From a checkpoint of a small transformer trained on Wikipedia: vocabulary 32000, rotary positions.
Each number is 500 + 40 x the weight over its row's rms, rounded and kept within 0 to 999. Layers, rows and columns count from 0. Numbers have three digits each. The size before them is the row's rms in percent of the matrix's.

# q: layer 4 attention query, 768x768, rms 0.0833, rows 219-255, columns 192-287
# k: layer 4 attention key, 768x768, rms 0.0847, rows 219-255, columns 192-287
# v: layer 4 attention value, 768x768, rms 0.0993, rows 192-223, columns 192-287
# o: layer 4 attention output (transposed), 768x768, rms 0.244, rows 192-223, columns 192-287
q219 106:474589553488555534478453523510499488468454500456487493479502521418536459439589455502512591457511484445500465555484532538497510501551465459541501505496494480480493482431520565553467475510492474466457470455452500531413520435564432529540474475565418420599441482471491473499496481501462490489
k219 106:518400491472529452502485506454494503512535531516492576525474534493479505515477529550479492510523463491500484501453567497530523476530578539502474465533501565477483513498420470477516530576455532466532501471516467535478420523485539429511452499494483528469517530496545496488536542522523462533
q220 108:508505532534456393443524466545470498468486542457468579532506488461509541539551478489557505429450508464571456490497443570440418473527559533531510454475564515524477500577544576509552537523489518524545541474506452484525539523539528530470510502494578407507463557579534447499534447506472521468
k220 107:551437544478504495532503479556495539498486483496494490506542502439462524508482477484515460481428480497576506535436454497491561424457464526515528497487536503584439514485477495509500434503529510481425485525518510552494447491468440439478458509456512518532487534542515490540492514565483392467
q221 101:504443450502482540543465495545537565508485452489471485476430486461497472462523531537582508434388546509566497502535472478510511456442517460501451533506521558534513519452489548498480557479473523483545519463547520461453469556463491517496488542527521463522529539545579516548536433414490481460
k221 100:529532555458505502576510488464451454479446441471504506499502543547543533413513518470442523528526554521432490489483537573509525509533465500508473471461473513521442498535484486553541531492510477514470537508561509516531513563544462436450496458466504467525465500560463528483552576495421483545
q222 105:564509498408528567498476505535463517504495498519573542466505497508494507482552552426511546616518502490476461420508342481508537468499485490441479446573447470532485552571451544476497447525507485505506504549479456523510466470494482523502494474521435487539467516500401430495458506488547446511
k222 105:487552514464469499561525478505476506481476499525508456511576517492501554561566492512460436385487482571499467516487445554505497510516528450484495492458556551479448514446547530476473545528525526488445580475501564506478594507548436426435483504531506520494562460488476576522445473514426469537
q223 101:530531479511506546507505413466571505503475475553463510465451462516500511484506536515442562556561467460500567556558501476444466526449480446513497490472466545477472461516509475516492471500546494535466451542516570617504496474519443576468488512529505496469506431520486492489531497494439518501
k223 100:471463485540438503474477529453545464546493524536526565491500414543491542549464414496524471525514499452475503498519506530504525516526499512551496528452476469541420450528481471448526532568494496448572501545533496469513434461410531462559493462487539478507453495477467608445576534502497445587
q224 091:457411507486484473529457427521446576452536525479504506484488499433531522553476514544471478520532484457511495519469509474495479555469480467539472543497590537512454535545545472458489503458516479516520506484537493524503499458572525510522516496503540511476488485543468482457412461496525493540
k224 076:541472391541431517528475524465580517451473515515501518496487468486482510472553520498410491492380499498518505534490520474464487482503532468521477506490447495508530470538509448494447595536469525443529495515513534507493528436460520544568449428512492456492534497404544517496481454520506551522
q225 086:485534458573507447495513507517498451512496495574427534477487492500534446488460454500499457470542522507473496516510494469450510639470478444466426521527500515470495454468522457561500428511521457522443489451453474519503531497474467464521494513478469494501523506478534466612490470556504420540
k225 086:631459505522422481591518523508439520528504487464490511515508581470469471536543536494473485558452513420531506499499525493524463394551456536535497460556465570476514467548466478514497529546541539428498417454527528508507456494497464506552486476483530504461441524489438398446520459510419517549
q226 085:486451491545505499466475489482533540489502501509502520519450492444550488523529511519535482478501550535464562500461531443477459587538511481476456551478538548455462570475501486505513557485537469491495495478610515505523481551542477483566493494554513544472526517550526476504468444484493547562
k226 088:522544411528505498483521555520490537512475517547522452513505488535501531524515557524399449423499505464508517480574604530553533524465540381461514455465434527462556452515463450522486551508529530523476473472594481424416496510440580534506513488518503567452504551491539499504512511501575530545
q227 092:487513430492443511452494566487506432412509531474525521506442506563623502445525495493444551436516476518465457508500439552469505481489542541490532587495474538518462525521400482475519480487483536444538429439558565499437500535493544566508512510479457518474506477478559557480519565511473532513
k227 092:482487462536472528501470496500471543483555530544523498518552522477490553533450579484494517516490522524457559500511542526490505558501484486488548431470490434492455586476608504516513542442429441466534534479576436503505521526516537493539520492522451522548575467529580486475524446414500579486
q228 093:474528453469605495553466465491550496531475482474560569585474550486481464483469514481527552520461474486541452512481501522462485554506513469454507460559480513495504462542446538585465587516517519566452518557417520449468479480482458484540520507515481529531540544387444466567466430535508493452
k228 101:504444576451425499522540462507464521421455441456474530521523505469506517501505512423503553511624490457530525519462513530459544461528514551486517451506530495485514507475535542438499527567540455506522453502442554567543517618474459523514527512492477501508465508480490528486489568509424373517
q229 092:484533418523417487528515516471564572523488502456455494531485560434556496528411539497543561554407512498520457509463450512475404544481502479492463545573414471483509564531416559508480530520448504486468466500527535501466445465515556458490528500566529479478507568487534438643548412452444486443
k229 095:475448526551496471526470519566507532455547511521466524543498428518523523506454460415498554527462498406472548497493436531495529456559521493513538561527443537522455489501481424534518530494507462514464481548435486452534566567502520511460479455461480491491490458533518475457482462525504440481
q230 100:491526551543518561541501526568523520472480516418542536496519490470599483549552526586582536386510486479564464496528445435503516546494580533490473489507515588457542439513488490524424457490504530505466553510554510565483529441475518481477512602487532509469555543440503527496527465517574460542
k230 096:459532421534501526462579428494519521546540510516526463492500473540503561427462450461548427503546557494473482476482563499502478545520510453432457525498467546474497482485531544490510540541438478490483482484487559452498506478487500562455501525477581526589539504502495534486564483490532475509
q231 096:483494480539506488417489547473510505512498490492476456493519525515547447500509498547503482490530466468547452515586504508461517473478482500481483488546408525547482446463497521467546474548500535456509457470539551497439489563544473556439535508463458478488509556486443488497537581461444453476
k231 097:547470524459575486485487508554481502532438527527543554475564459535394463528515524482447495461576547535488421515473583474559441484506492505502451446436568463495419467494466524526484494590464576477490544520529505559557470436524480525518527514451493493461489579480534421488541423606520485504
q232 095:537558497514515521519432493519436522510503519513488559418469552524441518620427479464532508482483462495489511469451491496468546546503500448570503465540433490468548507502496553574540443533519437619494477503472527468485543564552490497442506496479496448459524504460452533582457596526496462509
k232 096:518554508454495513427537454429435569460490502469441496461461539579505486481542532438500478507571525505553484528497561537476510552525527560488456515513553551456529513510455519547524541504525524482477365562535493582452493487541470511497472461537524541494500472453473538513528537529441569491
q233 107:470517481546454479476447501530514557416519493512536531541475526412559448447445449511451516527585437410480484530559485503471507496482503494455572485533458491518430493525463488473481585468469511555451466540427488467524529561419495525490503506501450536484450428490504463633499551476491511528
k233 091:502472454515454534458466465488532404511560482505531520478497500514541464445502495438500486510471543512511498533444451481528517486538424465473569451468523446538526474516482536559500554550443481465440483453490552497543393507414490503546554474449399490460492480526485503545549469531492444555
q234 097:471489538500553533534550477552569474521479482497547499446530516514585516520521494535513482511546541445519505481508490508478539461488438471523568485437511535536413497512450512459482469502450499489552452491537528559443461576541513468515542526456511443473441452537547584563484514532471495497
k234 102:499494557464500519521514517523463548463493492482457532526570446473518492446513416568479518471519481478470459508439424494498508547557471444522565499494484491585473468484557522534494519509472505496540492510478486459544526516492414516507460500432430511479528514472451413518435487468503404502
q235 101:595487461536430470510507555535480510507492529488447512422438523538472505575479460451538532489500500517475481483495508565490521455535558549531420504494482457480482556594465503496529469491485494523509472494508525541517457488478549493473480503511487545547561473527489487593441490449484580434
k235 116:484546546532385530425456444507494522449545498505458425512448467515536468477560519506541505511525496523456501555485571485543483503470439461552469485504556488408514476427528521576531489541542470505500500522510523448463455503445557565546490473529553497490490459482512508532470548446423461565
q236 106:495493577466577519484543483558506457507451530484580555536509530522544561491504489493546565497556430470521469470543466488477495453491466570439426466513469523546476511498516461504444465568519543482509504483515507514522497536526501437430491546516564480483494593508524491498542489518426452494
k236 099:456529584496493499494481426430545527454524491486492501522509473508411544596558538584621490465488481567522388494499446477551517494512518556472480480508550476520471488469525464528586532547433485505470510517493487504512389537560534511554505526607410494487537571550447489524521570535456517450
q237 101:568526567515519478477521493497586496489527496509475481495444534471509448435575532520595445463506487525449460513546510571448473452482470493498480446486520486509540478535492573487532547452524470517531519510432509502520524460519538459471518491505548490456492515543507490504519515445532550554
k237 105:488538502456417474494515513443458484474455501494517470431533507490513514563450472518493484536472491544481468468519464508533581480484513504595481510475428532500489584490493503499462520486402540513513476504534483521419495482510464507512518533489491497528510540529462485468461509444484490529
q238 107:552459493482513474510509402505502527517540537503609403511461521492500511418477476495464533490549500419478520522529528466550544579525534466581515492600511456439548463477506515540506433497476434515473540543450473430519496490537446481553428552462513541538443478498514558553542492556504414525
k238 114:486427504503539500442502462553523474542494475490513601536514473513469547480511536436497529542538489537464523514475482567477479563507471532476574509552485465516503496492543513440480487461486556507508473466452528484497562492504532481537504456560439515497467514475477501495440457565480439522
q239 108:460482446466559486520518520537502456461475567514509535479528541518520577486487544466541537439517529502469479531482480522453470427542497500464487439438515487590442510538511550513443547488514519457531502462557519561568448500515474537519545506538422502434454490499490469537518504561509535494
k239 113:479418450547438456509490536433490521514515539566531507511592549444524519493485447498472497487456486538545513444470591480493535430478459508502509585461484551502485544474452536467522515526496505454481560521551420411438462453526556514523499546498480546492465513543481457515486541440470498514
q240 107:534434587495481497531467518499508456494490546474507550424476403498505496464406426482462447494484539546444517528506464476531513506475534506484494501437603542475466502490459530491511430439428502480505513444531497531538574445474596509522548505468529453464485482531511468514524543475535484561
k240 108:472469523444480522489478428463516465527522523487529451512485525439535555474499499496514502577512508454487505531450516482441533482459471493488420489531489503568546531511469497455537495505521526450506498589496558512449412452497516470509555483523476515536498434550453505465462572482514534468
q241 110:524492470463574492522517496492587422492495471431492529546527474423493459564523558450484505510488534514451479533477561470496461499493465510474474531404547486505513458552441420462477454511495530464518561498461484504512482406489568459535550542504491430519450458388472484517517551524445436575
k241 111:536389557475490540520510523527470521516498531514502516529561498466570498475496521522511561496420436482527506511507537525506520545527497482472468483523546500462467506572504497539492512484472484470428456472514545532407534536459525464527492512483538513514510444498503535567467524489398495522
q242 107:449557517490509578512565457467426488526473498450578412524444499464516538532525482430505491519476462475507586448482509496539489534531470462518483528479499515499492449486577424479509476543471488501444508521541574513458459472547564454489442478574506481534501475464515521539485523489530381544
k242 110:525405526432559416504542539519460440479479455512477571520640517467454481472533543510530550518489505501487460533473464500481459528498498505475505464501503506463508487536502548519494510527496465484557518504449482485604509463525544487492510524528503556484500469523455545512515486567454513519
q243 101:489555464424474507477563489527600526512479521478563458428465479529489515428464523517510449546535465453415466492544571452471540539459516472482507510525484478441465617524590513546535508503508526498498496492531516519475441504444488535443567461526547488487510482568485492500512578483476509518
k243 106:525437578479516477495545500466606559481471437518508492502458496510559456500554470615572424473549541457426510473505537487495448545505464524515478477498442507450543405451465491457465472539470507503500465556573492446510521541501484481466516496535515488457496543434513557513534469476470489504
q244 104:530480533491547520444503496494573488500503556456470478569507469528497539502534528511475508403484526570458494491535545558486568515507475565545522517568471556454416563526511462495515501529447512473525502458554510524481576529499480467393487449377498537524565503507515475460560442459568577553
k244 106:544530434512491577496485483492561472522617505464581508507509491480394488457470500491482463538486461523490628524409492472489489498497502515482581501470466461540479535484460514425512547478528491499499509557457547439525519478551514486519400535503525511479555521515454608491493522520539478453
q245 102:493555521492489443569577481465446505489364413484506499551501495570538473409591516510568503520540542498470461515515509497510491489465503550557474507563516510486570447504496529537430453459481467472561532550494511412484448491539587452452466478571536524449498450445512448486554440567494589511
k245 101:518481551510504511454515515521436488501499529478517504471490543461423594530486546419453483499402471453528555463443493458503497536460480473483444542486525491512505560544544476476540476530433500472452515449400481506450570530447466393464501468501509556546443456503518501523455485431449416513
q246 108:450523456460494425529547512470487486530443524499557493546503490536473480422493453485481497508524479479545501524453425501507517529423497528499598542473484446490524476469553485547526477548507459530465573506391506518520509528451446474489456557430465507510491443463555467534501437544573470503
k246 098:397486536519537554535409559484513480518516538492489443491496532437486522574518510566513538470518483507524526520590634517437504464505512571482486431563518470490503484473448491452512533460533529430537513521503435446524540458554493529533555512471516453482530606546536506489491532436461571457
q247 101:577518517538504436520470517577486517559561604455493473446466484534455567531538454452446530522437543515515485515524530494502512543526516525444521524496478448560522488475430551411479500483511535465500502569488509557521529509516472453416549570520511526545531507566470529454564485485538543486
k247 119:446498545487512495539524465507486510365515471427447466559578515501512462510518495525572549514579473469515542494450406511484506501463419507540554478558524435491519498484542468493509476510448478503515516502426539524480573515480514454543434468457424483528501436440528480534448552538462411501
q248 110:549394495521541465469518447516530537507472469527510568471477513509430534538590520452552489461500498462524525554486518530507499462459468462504463481468576471444525551498521507505452519528508429418564506455515464544600538573483456472504507498452401555447536482494496501462452441564466535465
k248 110:460516501570530591530464544475473525462583507525502441502464455525562477534493504483485468555463531516480527514559573495522553492530450495464531444464475471526502423414524480479534475508502517519479526488481520488442527481484554431547432571493470498542473525452487454497522517487513510492
q249 103:509485516457525495542467592451480442480490503509493489445488518515476548569575480574436494462508513608511455443511548464469466548525465396492494449526413548542481493502487357481486479531504520555542467585484423521520559474493475434445470456552480500539503484484520452477504519527447518520
k249 103:468547515571489488495470481581491484527528578551518536491515511522422542427484499519449486534489519511530490518514429590480499505533406566442408508498539535541478492471434562483524495464441537422439481433427486533497513460562444509508491563473510436505507483517501474525438485558484540510
q250 101:453469513418501419497424475468523548536505535568480480510486501497441444532488501451486465583450496539540529585441569535499560551490460502415518449527540506426530483490475493455523486471512453482493549469403542552590471491528471487460572459475434443504525448562505500502542589516453559527
k250 105:492444480499452542470456563556528497468556463495482537451468507523435537495498488567511514441480468447494491499558516476485475441534558504504539485526508505476536510519432517528554475575508494487533506474521504514468506543521508424482552486550487529424476553502548529488492420530522531519
q251 106:525527544525581567523482467525479511557488561491444523556558498531524545552463487548526565476486515526462521504487542542493564484526499557514445528528530446553463556478469517481555453487548499512470509550507526482407471529509562408536457502554463512491472492456499549523477489580438516488
k251 108:508437486524388476472485445506579567466433492475566546558511493461497454564501483512482551505507505521534474490553520420566545427522419461465463420425495490472486503436490476533474524535426443502466514455529492477462480526483480471494483524437443490450493465426539534444467449470448483506
q252 098:498417487477525514499500560549408519482471546473552515551571563502492424444469514486496528510415487527518517485553530431504511458609531519425462501447555504521513435474520506498494438491433536547449443478526478535520545515514533479487421581450496461448529467454491457569531506587444527556
k252 099:461551469505548519523507512505482533494502543530525508502528434496506480618495529551471459495468498504488526584460433510537471511553531552480532469527512470524500535468527545503505525547537476482382572479514506534432496563539482560445550507490487473603517483549477428557597456462503447541
q253 109:530544444583442477575608524469464512480497452506539430520516508533467524581467534454483493520503545431529471421460526505540471600527552529497440481516481463519474487498474579484466514514412434571532522450564488425516470455597472493510525552514534496472489483519491472447499432521497572560
k253 107:536520468581549555508519583524523549477521516571499483504577497514485515488513478577544443494426462513495499545507514448494522408494508406504545474463496514505476576502521471500569508449485526522489447492483545491499484511464512486480483510457487489540515552482441504599515465469552522500
q254 107:463476437475518521454440521395484507444545451500467475570561488468484596495496581551519471521488456462476542539541523466497510464461526566561477470500437436409474546461544470511555491536471471500545492547511513504476532513395499462483456554425499456513482471497551517515473505480541440460
k254 105:545508576468452463480564454496467497466469556522503506494456446508473465567448498485433469524510410466469465481441473517546423443413517500489497511447537491548482555442498465490532570487487484480568493484469487482464451496519460543468547507488540537466540480534528453490538495423471506465
q255 110:554511545454577472563557502537524451499439521524581546513510468462451469559473540481494567525433505518535486502475487502451509505475544481591473550459599467567517472598466423476474505507482510493526555467483462544564433487583573504489568550472485546454512573461479456488506443472527546436
k255 117:489586445490523483518454528523509478475490565457536507468517480408498522523519527574525499503428528521462446486497470502466621456523532476512421519454527502531460475496509556494509529510552504503452542490509508459413415509444511497520500513544481485528577502473529495486473507512485567499
v192 100:458511479512447455522447485533518495619520471458453568465513501473430467443502481538420500438599503524494444495580528457472484533498512515534512520429498553560546482535462520479530592487498494455466486505426491472439535468454414512511675476533466536472503477547514479482496501466461520480
o192 104:478441576543549461479571473521488479475479494520499480473533495519458491533516465507486543493558499484538467448518526559484405582458489501513566542565444545510477476518519520492572560486516485531517418532432568477461532449519457496433528530577420486500520545476520546524475549462495537529
v193 095:614538535537585503530509596533471474483478453489511480491571484446502529494575545447514556398488538464484481494543473499451535475435499491475537479518555519441471547504560463511505501525505493520573522486531493478460509522517461502536488402502434479544489497409453452503460521593555492527
o193 099:517417585400445483478497502433526488546517501437515534429452460521432540554429472538497480455467500558404521488527449489442526499458544522558587472415521548497527502461558523502502467529511451441539452527462489543488468506553438501459497483488466508488462451441388502561479439476567489472
v194 095:540504518531491493460526500496496486508483537495558476529519528533488464517463567419489548539466506467458503447487582532503485477494453465487500557471533491475469475479511472497526507501486543579479473491520517559413428499561446497540440448467485434566529561537519507494391502514465464478
o194 102:530438480430491525496500535524481434486447509514573495495443442460558518551455393561581542512512471519482470468509462453552502515510504598485494506558549530493450391495500550473466460490497462467493468440554531600424449516519558477508529563548527442476473551483550507493463520474487460494
v195 097:501464554495512426529491538497426555497494499515517542548399589558474519448519478466485543500527568508484572515555556564462471556529592467441490443523510515470453477441478476585488524434473470479489474526520517495542523526467484445536428436519589482541486558536502541569459527496464491483
o195 100:513486526556505555504605514556428530490460497495465515515556500476525589483569493450518490513474473439493486502564554475456489558433543477541469506523482428532487569546543548442532480428508460451471524523456498441455544486555528494387461499473566523595496468561548550550465496562494579481
v196 095:475497426536467489387510359485481499499484437459479482456505541461501519436495476465518510471566479517549580469535559502479464488527457524452454551470473539509551517521588471515542535481444472545521531433469463509514538481484511462518548503565530506497569469501471436501472511485488556520
o196 098:469477519459454480503546502548529496561517525562457456486459526477485524418471504504554533449444550510526579512565458479445503475512544508466461472465478419563515543553514483461510504500550547514488558493496485512531457476532444519506524519491549485527535496463500524474528495495528529451
v197 095:509550483482541554543469509594433516447516472524473531501517549516421457571517536433462468541524512495472461545493556494522501563450510464490475455511454504479538471517544497512423490479567574481483500515489494463443453517560453583505543521416540492618533452509509494543463439456516482452
o197 101:473487510506514534555485496506500535465553561494455516490580480482498494495545503494448498484492540457465485585514436449520471498461466550498494474485516538498523563534458498496375538515558543468563600528499504513513476454519513499584545432557476479532466507474510502508477433487497497484
v198 098:474549501552497487513540476479570544457530515499536482574551571503487505460449492573536521453524489504507503477598499574470557517476555500496495499534488445494566508551532518489457529538548491539456507505490478490487418461524531517518461544483498507436464508529546517536445497505555517459
o198 103:473525432498611425497575473526466581493489499494542483529411569500515467553479512522558502500558478480467526472504491560492430556536463433473426538503460488526533527558561547568460467534491498491507511487519477499455478507517533481531515533481526507497442465582477492581540439502537537521
v199 106:517498551480491428442505514507549477479568466531494454509474524487547504413525515504488478461569551543525514564473554563500460457474548508460484516489503447508513498502542542541528484487483483442484468560437556476525492520520506460496523495463567473515527497536546447515505519479488481531
o199 105:533511481534546541510580535455458464480501480541556461517518475490489521422597613471475405525510474422518541595439604424442494506481528457486462498563520450540570518525527495510472471489493468486455510517508538463481508526436500448557566489458484498553466432418469477552532511509489474490
v200 098:519544518567533508476508532490411487509419537516413520510467461518566526534521461572498474525465474532469486531490478496506484476558492477541534515511473479526413513520510441451517475485462514559504509451427526496485513492509612423543500506531470488492521521471462530504479466475547524441
o200 099:474520505526547431466455519495507570573472515511412515545473543512548574496475455577554536504484516483497513475559500449526458467563509447530507482452484548525511494482498526442577525534451475521499483481478451488529494485441603455487521426485453450486536508486468470498510510543536518522
v201 094:527487597578521469449492485494540511522489461422532561558533500457539515516476523537461515458510527543562524491473512512501484533396502474557544483501526495550507460505519490485458502537496518454509540455555483528460528563567464469469500566482496534521496453505549459538456444414593504452
o201 099:497461488540529508524438569491475492471524562527522556464495569492512467492501463509443543580515478490483553453464560532488449453492480536568528508520504489571376530484545552490494403514512516465568491431537480481500539466537531430506498499429494487459474447451474559475458435529490481466
v202 098:496514450505537540518485466482439465507465505454476574436504504546471527518468490589503530594538540485478446493513512423452485445468507495440527460448418446465506535504500523480525569439493518438445593457519466492550513481504459497448548519570489544435510534497525511498530472525517566512
o202 101:491464447475450495526535477450629511508525477464537498533516594529408508515521475475489464535517503544470436549487507422436598472452426537495516480484439445503496552494461467452531572388483491472515541588499492512489480497474499512520525473447513491548469537425571530518536485516512528482
v203 098:576512448416533518490412519502494493513522476459504583485521557466422509514491472459511450468432542468552532547563536537440531481455481532503532489568468574560462534487530487445477545461492546544512486449409501515517501532509446444483465498498452507497575488561525487520502435470584533506
o203 100:570492460545487454493490477535454431470482527365513490510531502535435543529508532500521440569431484485515505576509461406458589484511517448553490458510474503510542576426500473499486428500545507515468431424508497467497485500535539472513458539454559467489529522568528499485517454435502530465
v204 091:469484519479534490502504482446491421492516450468494503576452465421550425455534538496482485472537526517498498482490525401461464505519462505540533582473425457525495589517537570504504496478541572472553446588549503530497521502482494380515511450560492521382483502475530496499416500556481498583
o204 094:459464603510495474556507564482525513523491493553492520528448566498496502484495551555560615520559507488491444476532499484467497461551494477530494491458523483488460464564496457438489518514530601518538498547534578509450433509552482488504454439400493488476478577495489465529431456447481557419
v205 102:535486553495486497441490470500506512444554503482514526484511556453573433479501495452490514574470552453480513533522444488483528437522496533434582511488526534471531506537491494511501488525513517519469471536512549498441506522532500553501540501450472479600471477482521544553587461521480475526
o205 104:514499546466499460455569547514544543442467568515551556481512516529502508518441484477522506545442487487500556524511481539491484522535459453444499497453525506472472554577536476580478502486510577468514473572420526556520546515477458480552498492563476402490475609533520518508489485498502540510
v206 108:520499492541585464543524529544530490483562499504553554463507509438548508530473531497502494467470515524435535481451496554503530477524586484490584486496480467552470503528553570553562515496557446477470449560553485477510502437512475503540580513486522431486505489382511523522440478501477559568
o206 106:574509551445502511415461544446478537517414519503538527497507477517566522496528525491544534464548479450501536522469516517509539490471472498532505505519504473524473454495504496531523558530502570413489530484570499514450474461559461528475575558560470483492526566455541557529517561494460499555
v207 097:518487493479500493470489455482562564496437514505479515427540577558540489482465546553580513579558493526514429557522573456451506532500440474529468515495514472524535469499517436473428462520474503500441489502509526558460469583496469527555500520481397395476479462484517486553525486524544500477
o207 101:481530501515491533519461403439522512465431548513579488555514527535525517524526460579543464521576522480514493449483493468418471461493569482530534520494475479548479554482489520486458515504456498473560492465493435495507527551453509489516403584547425557538511368466448456554475461525547529488
v208 099:392494461497474540599532446587444562442477593483513495567549490392431501567559571463480476502357521498494470509493550435487505479526478508481575544478501516487515506516496468504437475469536507501491526533555568436513539527491457485480562551486543499508534585439531563518544506495572517416
o208 100:442487467534544494518449517513495453517496599551502508478460492474557553504543478489466531467489425555495451433513575514484454428524530512464571518444422511489498452515505454516464471549499499439545626571537441486573456512528453524497519567517467445518527559500511506512521490516546472413
v209 101:541564498570536499493477405478531487465545541505470422500531511475501570486524479436531486526539458489466482518536477485532584546438510530442459480527472491479538506484499501532529524512491486537518495453425472602444520460459495499452497467492489566572494523476448496441482430445452492506
o209 102:506563521429530511451554460487490422496548518494550524500539492494506512528497555457504545511514507550450505531561509536570491548476497483447542386492576496430483510506539525466541550470458511494491534427497513508493529427481469487488495465552527504529523533505451505443492539440469526437
v210 104:548476549488553490511480521425497479487562511495440471497496426496413527448526508523428443506476466410531561519531553547527510499500526514530472461530458538548500471470541547503540524456495465484444439511484574515529408556509448481462512569494530503518468541538546460461447553489441513511
o210 107:566469483472500615495549432448491427483510452511496507494495502508525447508502497477482485516483441408505470529523513480532485499502535576513506505485545523512501536544566564539522516494457481549523558458477525435537371507436502460457544504506527513524452415536553509424531586475439424507
v211 100:472573560452433502554437436501569471510552450541552533514442424526508441516471477456526571581418450535521480510504527471495492482529551425527460470481447436481491497479538429511536546501483596545499509400478522588569490491509460510507495422556542446496561433529550568420469429470479472479
o211 104:422498439465520549521431522475542518533489442473473503482482495583527397481506476529531538526531505553468510491460558517535461518547513480416432474529452552463447528498479520554473442496498467439553509466475492480518476490541462475532500469581485495516502467565583473457516467503429505500
v212 096:487483527540486482523460488439520533425498503531483515492433475512506497493568452491505443495466482549427501565459460377467505498536496445451429476473533497529481531399482508515463495570525483446527448539406508471542510504517498538476528538462526440583505437532449510479505568498546450507
o212 099:477521495542505507507420511532437496467482501471454507498446488611495504458530507508521469507489465570494552556495481456574499513564429479504446516544560522505530504430536554486470506501471433476566488525501487488489510481560512478448478421517554512527564405547465503556527493565490479490
v213 096:494550459513473523577501563512534492453506499495524491502515487410514437494449462568549532533524533499540509454473386461510405483527498545473477493472516531493531534486493536500584532486540531566530595436523481491476465450534458536445488486539489428539399541513539562495456535550490481549
o213 098:512531448560500495515495509481517521438495490538486552525526496438501478428525408557563465459503499488539462541513502500477486545586509568430451511541544571520525431491537507497525525483505522565462549498455545521523483514501506501550463481489547506603460450475491521519511562563500490483
v214 097:505462458558470484520477426497428515535548507507456495471458426507510487501434482561512519509484526423450530513456536460518539504418463512509464439476538529499517467440520468521461468469431509548451548450422492475464514510476487522461440538518469499499520574531548501509473601578532571490
o214 098:500521463580507547461487480493403508520516494521558485477465445454493446448431632455531486533510556504495505463495491520552489497452517611478510471478491513506520487472554499479458479443401535540460460457502491505521529635498459494499503503497473518503451509592572542493583596489530465444
v215 094:480489585475506452505470495449487493488525464532532479525540523398485522494521449476416542467437494513515590506509565464479509517461513499510467457461490518441499523537541446487505512507483486511438540522460467495509604455457477490479485495531543469508546528549448534549560498470505436449
o215 098:484509533494485530502528468620431546468464501554505537514506559524453448540486472516507512498541521501568544470503501456514419525531532502498468495491505477549452491500517503531458489479535450586453415521558518423463528472553506412455511550501497482509471480505486518519485473496486479441
v216 096:538526469455463464555491567547476570482531544490476495509529494522468513550585559483476545497388570510470505433451577522492454462490477467489479525521473534520429507514503497574484506437522522452516497533504494513501573492457579461459461502549461531470542486438480498461469474537586497573
o216 102:541452479509476510523440499593457469423461552522473514478500463562568576528509479481471530491454514562451545528455587472552512448412538560567559576539550464512523527452555497410548486478488477438562426487486465490506494494533523477515500463564486451502524534475480399566521547489531490555
v217 098:502495475476514484578469531492477498504507544496419563445516528474529445476530521509487573396425475549477470412435481472513508509530514556555424472522518501513560517477532500566518530492511576467480577474480499536524483486530510494518459472470529450523581501488480524568468502500479493492
o217 102:492531468456572518522464489491519410474414550487467564457529485501488494480495504468505430512471472583535509486518397451531534512469456484481499515512503449479498499512514505513494490563555552481514546432473548484540451533533486467468577461557507511509505468477517482503502512450525524553
v218 093:509534465519465563506559597502499439509520485574488500501480464479524502527539477538447574478524539515558460457531507552546554506486558528484455575476494464479530519544544453495521480509482547493536536502590482536513421502441513529530461435572481450475484552524541478503464491510544502455
o218 100:483414505483556492524594517503472524528405483429467451548449522502590521525534469527493451430528445547525470531576479503478398472537539509538512588501479483569507451575505531497497537521542511535568456503490563473526435455468479464529491473548417540469500508476516397504551520430518543513
v219 096:471444465481479452468450476554448547434565486503484452444476566481481536461571462461543567465541520494497504457514487508552480517489483520435494475493518443404431519541581465570507488511525465461487489452441504489578499558482519530481479469539526535538512528508493480495471509513485533462
o219 102:451495457503398544530509503505468489465410523499462448475493575430549522467513451517509456506452491458513441535502584477505584509508515542433522452532502481488517608471432481514548506484504421476487435485524517474534513470476517492529565448570468515503477493540504442495463545503525551485
v220 097:518498505495477513484476513529409528495423535560549476488595473500486451562539474554506484478507473425495476554492546431513501583524503496480463414488520486490536493475488565522538479438471455566540497477530464503528480501517544549510545495508526458500476453496430519496550491508472521504
o220 099:514492528496493462488544496527445545487548569505557468476484507479527527432482477493418515456526501559529455476569462468543471546550537550462490472460497468494506558520480546482540421580434479485538535576464436530518499501441555366478384549478527521476497521559484520466519457519518464572
v221 102:448458614410545416581511447495468474523530481486493518475477519452506493492488463484527455484478508469459575395513471540463469453532499491483493487487563522473480501521464552541528487480460576504502470484520492509491472597494596433509519528467525516604489536501557449504484484488489527472
o221 105:535499536469543532505530553486505586505600529529493530456518503569518510560466483534474506555416526513490622466522511612414523487474505519487505525555525467448420463567577531495492509502499473404491517533492552511413471556532534442481494551531501499572559479525522496533502538467506525489
v222 100:510481434450540479482488506467475503449475524507509490505491534502512504475469545584460491425523449459516412436429439493455522477530519484419541480465505472531484529459466526535529516438457517525468484538458537514537480520470418538507522491538416503425566435495455434512504515565497429470
o222 102:496520595504500526519540427481504524506499531530509553492451489465517519560437472510530482445463490464525369466485483502507573530367389423477516447457492461499462536484480507484503485461463545565538485569517451521522482540491436550484509515487488587519536453453504443591479510539469510485
v223 095:454438490493570513482410506517458429481489468543498532501505479508523522520529524465448494567481495494505440497603558528425563552573546531515505548545523616530550529519416532489426524512570489496545534563512483537506399428509498440534477481493508502505507558495557491548604482544553491464
o223 099:501464550519485481507550532567479537473527544488527587517511592522477482568486526549478507452438488551559472457540582530554465446529474487533485529470493513497512512533434569460505416539521498463469469496562510518454461581462528441433457472521476551514411502499463544526499539492486517502